{
  "num_attention_heads": 9,
  "norm_eps": 1e-06,
  "rope_theta": 60700.0,
  "qk_norm": true,
  "tie_word_embeddings": false,
  "parallel_block": false,
  "optimizer": "ademamix",
  "weight_decay": 1.1,
  "lr_head": 0.00402,
  "decay_fraction": 0.621,
  "max_seq_len": 2048,
  "dataset": "wikipedia_en"
}
Each number is 500 + 40 x the weight over the matrix's rms, rounded and kept within 0 to 999. Layers, rows and columns count from 0. Numbers have three digits each.

# layer 3 MLP down (transposed), 1536x576, rms 0.0529, rows 1451-1480, columns 144-215
547593448478485413516501470498554472522400537484664544472538462524460506508485505472498485532529539510434515548495458612572473468535529466440462505488418432447493488545466484479527538480517493545498512480583475532479
523423457505488495505475494438522494502507497477507498468502538519561459526467493435546466495529520460542580565509473496449489549541551539536541490529492477567502490450527449503458478551479509498480526495544450501552
553488516472509486500561504518453507497452516535438580492532488463428497472516531523490471543537452486479462449567519446516536505517475547515467491518489558489472520465545465517511497482478483458518478472492489461459
523544505515484484471477555463448494453547523539435494493562458425507583466536487460527555495478591534452513661476440504447497544525442474431537462481537512450522427491511530508531517520464483477564534479454489528467
450519501497531488496471544575457505519520484519526471521490545469486447425489549480508536461527574531509417545482472512486502495373477471463506544513495490521385499438529507509562459510518502471547524531546511469530
569471511534483500586534499487580504472431518505496446485493504517481560515471527490531541544549514530504445502466495437397460449464494468534496484504492525514504398586522514512477498497427457501504540521524531540518
531492479449553493546447433465530468483472533518428441493505379528473541482493474598487542530498506578479512496488506525506501601567498604523462566489584547511518504427503494528497564495512523575493504504512471503466
466515465439555520545490494493532490553526465560495421480423457438501487496528492494563484526460390485398476448596479510534514427470474445521491482445491481485571522468533463496482547441532475522428454506511542511567
503551505523525495541524463447454504510502480556481497483483496555465463419543489460575541511485428419526506492542454505512480447542475510525438499468470513508529437559505475513500569507504521515469516568490600543510
600483418479466512528543547528639508463447454532547468497476397464451526532578507514475532423546479480502519503538536478501505504543505410582481486465480525475543530501466523482525486527467462535467499507439531537513
461444427539497440486502471460502550475462510475450558487513518541453509544533527517571549517583523499595519468504545492512498453527467474488481539488479495476448555463529508514434514496422441494513471523510526602481
518499489566447482480524481470509504425432508529547519392486523480507551493538474528483544522510498517470538591476542487460491504487482502447500546514526506482497487484513523456481491470435521482502444514442506348510
494500483501559542509582566522484524480550528552457501483531538509496515553464489526522494538482418425501410481481430480490546511460515527503492526505518472476479497480481511540506486471427484452465496483469431439511
472520507569568407456444396505505480496487510509550497513393479537622516557478509442498452576495545501577479531553467505578565458538475550545524518456563411515501495477503519506476497531499468472463516552587553523546
470499464502515547522520504522562505487514486509489533487444517464513501536458507516495507476536536432519474550559444508495557430559483559527395488507464442483524493553497457506567542502489517497474526482521441560594
544433554469470510506521472495516480504532498481484513484541559507511389467535467502489503455515462550509450457495528469479513444603541554554515549506469480473539469536552551438499498548430506504488522470539510490481
481450483464470503473392442533459431502526500432490578516545512506580441443476483504515537460467531539475455509433597518484473566515504440435572524510492515501527518505498532459476514475533504513485491453493445348564
561455508427453460521514378488502569541472532463546440518474496453490489543559524512459487470501475492577515562451472464496577454416489502512500540487582524462476545474517544498557521488514553471459533500525533464492
521565453501522506441477466506428511463570478516554498477538477579568468516485553485485475491498466472503468521575479560524520505508470498484490523505465484504538414534497466483489493493503579510514518508514493502457
554554502580483469453473476469497490538480510371494536488501471482497433472529517579487477493506533549440466490593508412512516514509531547487484551504475511513575486553507377468492502462526523553533550491531538530461
482445524482502493508510519429485465474535538463448556494470576494568538433559521511524464416518442479556433480503511565513509436486436492491549436534499525531489503562544487454492498539532480512513481491479507484559
505519595575436501493518444546492556511493522456556501525538494555520456462455534459506525524469514401499525567546504487447477491436476499431464484554418478495589413501525463483482486491496478543403560484484482527571
495488459490521516459505504519472543531462483543528463545547623513488464519496593511549464457470471506444616450538494487495524479588475512503488524422475482435446543484481508513504488488477473509469534476515458449488
509520498472455499559483441506540508546495522500423459462502425519529461535480511535505460463516502535520443529497431498498528497463581525501476475521468535506540517524484497514523537506450543522534440491469461515492
527529557538509504535555418489505478424501455492481412469471503481492555539484611510441460521465608535511485491511572457500435469473454513510549463530528522465515460450494543588532501494474512533452550495503485589519
537557542502489496541533544482503495485543506462494441512432510524539481416483535449424519483481423511515480510497509529470493550535436523595515524538589432446549488534481401474573495477517462475446434400450524481454
501493481408513475470459484543484434521489514489467542540505453424513539485451489495494489546494373545487504486433571448509501488526521443463505466527548536514496520528450541531520475485570430508595422433514477448478
563452434456448514483543499484503513467510475504538547482524475515612504572490479522531559509510601454545492482479455472519569459496549637551419578508479486496501551465510466553416480552505544448480499467436425499501
570496526559538542508480490412532422444500499470557455474505486480499488493480562559497499476514475516571451479490498492441477486442496500492528556521539525496433484545468529487506473530466513516566517476443425412520
540502479512564529534590529508403500529488440500468557531538505474548591542565455498563488535471545456554402510478433441599525529445473530534413475463488454471511509474468568576485453517434519538450522478508494494510
# layer 3 MLP gate, 1536x576, rms 0.0579, rows 1452-1481, columns 144-215
534554517570518570462528475492509507458481442435534539521465454472411518512477524492484578507478540527454433542408515551493543464449481504504466532510509510516477517475492561508568484522479476534500495484452559482426
586495444549473603435493506501559448488480508448475470499482497556507548534410445502501563425475535477449516520447488476470500503480487536480469483530502478457524459442514529560471502518444457496459491544529470486484
432449459465523506473465519527495465517527399518565540473483527498493485480476486513474591485471502458541516440487506489526470523529527475516489501524507406512480529512470494519489452508502480536442430483475473470448
514448408558438561561517552471466491432456503472451517552534502442497493549501519522488572522504512463526465543489596480498476498538517536460447452527524518465502474469435547453480531495503501463550467516513498527535
496537455482526458529531485508526449562516477498518451489498532536501544523550511522482468533460496596547460543517557475524335513507463518505515475548517561512541466604573521458489519476498430509509515504531462534610
516474492476518489526503482478500500480512452535608500468477501464497469495454556505551553505538513508486558491489468465495484628517522581520504584499461519473502478369639430490494564518509556526468426528374517496462
528486489481436481478569490471466416493464466557518486498536452510501467503495506519455456473502467530509539474523506427473540501510500467508484413465489477472550475495464488516520502563464486450456490496509492406509
506551483474529576533485468513542471518503519548515465443498558466553569504443505440498475473515479448491501469463482570529526454442424523499451550486493500464544506512514404530504498493468473455497498491513514576578
482412510465484502517513514467506424519454498478527443508508490506520501472573583549522570456516524489519441474416487533542477486473469503537545466525458515454524485476523503478523589559463501494492484477458509477496
557496489495480545414562445559528497411476518566482427550528471421435533489450514484447474492545485527486498479522488482409523472544522522479498469533478459523477441485495572498567511506510570486447542460524545449441
471439536444510501500542517554473517464536475493530451503474491468450535503392461511520476504509547498538454356536546528518483560512545496461501404457509474485481485531503453528504450489491516495480486517555526573495
483468577520474443465522463528554489558519472482526532519474578511505483459561526492472498469516534508516549464543545590548485516550532513546533468428481477539500511465589491530537562547479477607525538520533534523481
497519471508508444507589444523493490514483445528580566520492469476499479548449488512500427516491514480456476493526509533490447471546496528470517509513483468541536490497560497510481539575486489526446440525517529415427
535468504493501446508468476451499491503487503484509548507483454578550485481507569540527507534428486575484491446452488459491478515503413497525523533549565440475475561450498474579545490533484521529416484469469474485474
469424427496489461501486546492516419447493476486569504483510440510497469476471446501483460511603499499572430484474506460484559521469507517530442505543520532504461484492475528485415467504440556540459446526505493463466
528487507402532499540432470469531515462483455447484528515573550400451526487414447458495504531528541539484463483584547489559463463502499447481516500516511509511521476451532525547465456515450548492527456540498478520444
508466534465530506505536519466480536469505475509541453447478474519460482518479507484473476451577467521500494446511576535424453433498401515410536513467464540463525521515419514474525573500489525484515546460482529435507
523475529503473428538520500534487522493490486473509559498518488462405495489488576499490469508533512480536492495511521475530509563534513466544496474564495506523501473453463407552522481556505508507502468503412541502500
483520466574472472469519445549489514482484473493500595477447425494465492512539516528521462546537517476447472500519456470574496521537501505481505527441439481397539510544475456520542398484484488506492426404500508525514
469496476476477397489525394477438471492468423498506526461512533384515501489440485461538527503498533465512522593504485548581579501545459580461395546574515440449446504462480446500497515503460528480561547462474565469466
490553505472493588437534533546477462505485463514431469423551535489431591460482472485485552491489469591473548460498482487603498520492539479474510494446512567458461511482492476551510509487476510496514522539482539497488
434477443566443512524478487504433443476532552518532485500556584523452555555478533498471515521480478441505496515495540590529578499505463506501556426480491526460534428449566435530455440481488545509495378528507500522545
499507547535490538476513435486477504494469438486532528593464573512481545501508541467575557532482518446459558489428525513525537464474450504492504495475476486503428489402536449523460437414516491482356491480530472384566
537492457479492503484488564474447522396446451505506545454536458484476465509510418458480561506550487377496498445518435543508527496508469479590462535467506445402459484445496466509528457525446527508501427573504446435446
540470517500538541514524594515519549472470481487404499511421456469489492511497491422509549475594472453496527528492519450499474456519456483614475554503501557512465526503524463484500547464484514489472497436537512510545
538558549495513554470537513454484545512494504503536457436493505504481510454484521486445478486480481518550517568541442509480511522513507506493556522529478495518515506561458526505482564521485488499464572481466512522465
505497521517514537526510546518497519496507473418371424493592510485460508414473499553495439509495456580407503541516544529456458586536469455479523503416529523507430478517483507475581508496483459518487535541548587492544
544472510468485467503479430467518529467460478485395434558486505462486474475521507536560491483531498462512552474467443527475490515482437507556518466550528441484448481474453486557460405512465546491507460546506462440448
484501520526534495481570474475488518500477535514439472503493484568418492578498592494528515520511512531538590520431495487476504544544464496431504425458440401570520504500513527490537454534451497527433516469497458514522
496545459542510511533494460441547538520510488473527552531472432584479503560465534456485467451520533412486539523483525505467532492547516491494539491528496518525438510538476567508515507506491508457493476524488474555504
# layer 3 MLP up, 1536x576, rms 0.0562, rows 1452-1481, columns 144-215
499516525483519497486518490464490435477455488466433471515540507480494456481462539490490481483450507504504518533504429515501481470406463524539423572474480580512496478461561560569500470473486495502545490484487485464498
521458530504652446528516515480475529409489508538486604457420512365479453466570503505479437533542402495511439492566541508540561511500427461513500464477552513516554552498435485493471471518500462478505459491510505502464
473505475528552470502554552459512523542513489553418540478603550515558480556549499445513462496464526503503473490436470555463523549506459427489456496478541508480489445575461547488513457497515505478547488497436469558532
469502453485494500441495495527464501472546479577505543516419483421489457491476541458485530500594559576449440441560440541587417546509491491529537455566534481514456475409500508499528518384531494489493509512492511482486
503475521507472478497488492495451519532537530495520476527481494494497475453513456423535509492490488472483549502505470448468620575534507515444514491523519497503450505433501514484544453522539511539528482467452530500470
479509529483611532550439426457545431560440507518517507497475425519485512509501489516519512577532530469463530435490487507514503485544501526548443519463524483475513518464520544552508590449528538514482483543497481476477
510490584475503503521497486512460457543537483551523516545507461493513505443498490516489497450470496486529516470537481491508499453514517485489500473470485508507535501517483449483521576549526504506479491476479490464546
483436514451565455435471512543527552492526503553497567485448439451483528392522562535456595504523534520442478477519444466514568515482495532538511526509453490543457496427461457562500532431506467569517482502490472457435
519434511489489486462492562457519493492550490507518481496501513487523477548563514533493491495470512424497487498475510506486500529487548492493500470455476545507476528439459462518495484500489465511571496551495488509488
470492502471544467625423542463501515512505435427532556481475522624503532536521508564593529512516532487488450546497517575576436479431471489531519498487518518505530554504522442505452480509477438492487455531475460554552
503507570568548509475479585459549497457442520490477449449535511483512478518519515472434519481524423481463503587475513374509477465468487495517557558490480572544509510391527533510460560530469495496523503482472483445570
489542465499516524594504520490421490481567564504535469496514494599519503476408517536541561493542471480501537576494443466494479478454497551468525567538523550498438545558477508507487468505539486475506489503428395481493
466442543530536468476486492493495507459429451471562551524476496530569520482482530492532503565453476452555521474503421554530514504516495444611495468444548483470463436508479481487447546520502523510462532518507591501483
536444536492537525550469508534494514524498522522509444437516506456455526487474463484473511512531522517466428584516472485480556437465479460478492488513460515487558506438526472535470523519487478510579534527515542473541
486534511566446540584585457516556506562468534465514545496474517510522512506503487429479532517458484538498386442537497530477453477574492444445434487514573453503551543543571464497530450526483463511515475487516471492487
544489478445468530511510490551456562501521475488484586458566521440505489456443529565530518496432602570496465495514527396479452596525524420463531569483534470524536529459521531473524496505515535510514502524539465465496
498510495525422481534525446441525560546467466495535531451474540487492471517466504465488449499547523449503557469454483513481516493486481497566516524493492453435511467467485654494519442530534562550489468587515550520525
499534513463540477455519442496509480523498448498546542396490451525498490493580505484458533470467458494528461447498531486477533469556479548446504423505496551569521542508445486510479544533476495543483536413486524466489
502526549568455528436495488503482503504480499481514508517505497500457536492580525587566460497478520522436610519523484508539521579500552490500479555477420501511573476618500467487542430484535453519526509548602615475453
472455559535487426505507458465480506447531468484478518488505579432535518463547534448530536525448533493578491513506530522529551479499532552481450490507487469457506516495594462512475447458506491488530523499451475517511
479475472510501440545431500461487479512538502543471460517530516492549499521506483601571513498481561541495476534507445495531558528466558577460523445440506518467486526509547597495569511485514494468523493501535440555466
485491460555483546424483511504498532526513517516533522608476518514523478596468543526498514464512538459534520454514512487580435450504451465507480515509499480476484555471477530516460511539483433477440521477475498535478
466471470464498522612506479444569514565461481507513453426506414505503480552471446496473486446548532543465491507495497509493507470456528509507473500505513475521553496505496498488544533522497547535498489541434498525547
490504605557530451519530448430534461515527538525467450516464451499516545518483608521497420432499550590535502512490596503442429494414562490477601466533486593547500505510485520543551575436513514493474550489480649573575
554460569524469538469516492501501476480491495516501472466473440461521442461450499551454546497384514521481556499416399457506466561568543540553578551479477439499531412544513406477506531504468484520512523496444540513466
488481484600462510543539488480576480484473454476505538494507582601527464511498506505482484502516528488501477500572492506462509522530457547473511542499533484499522468498548510506501490493501529509508527500495496522465
578463507529564521441506463465497491496564478453413504495589454518473469446518455511424468501480467502524499505504452474485510566519575499473479537438531516533459545611464557511521545549582471540478464539483510547546
572460517563498515508440465457464553501493565518533514517459522474477508532490532524580543536478486468554479502462488505486484440500508559501484531531555577433485500531503440506518429485474504485496511472502424485452
541475569490465549541478599587410463499501472406456461478390495433526549392570436536502470505429498511497504415527473444550550582498534505521393560421555537424510493515476546510445639469511510488419427548547621468449
476503500564511521520502513493543547498506549491469483481506471546482488482485501487483480454525530512421503532542499470490426436525508444450516507539559503450502515554467501539465544487500540492535526486494520483442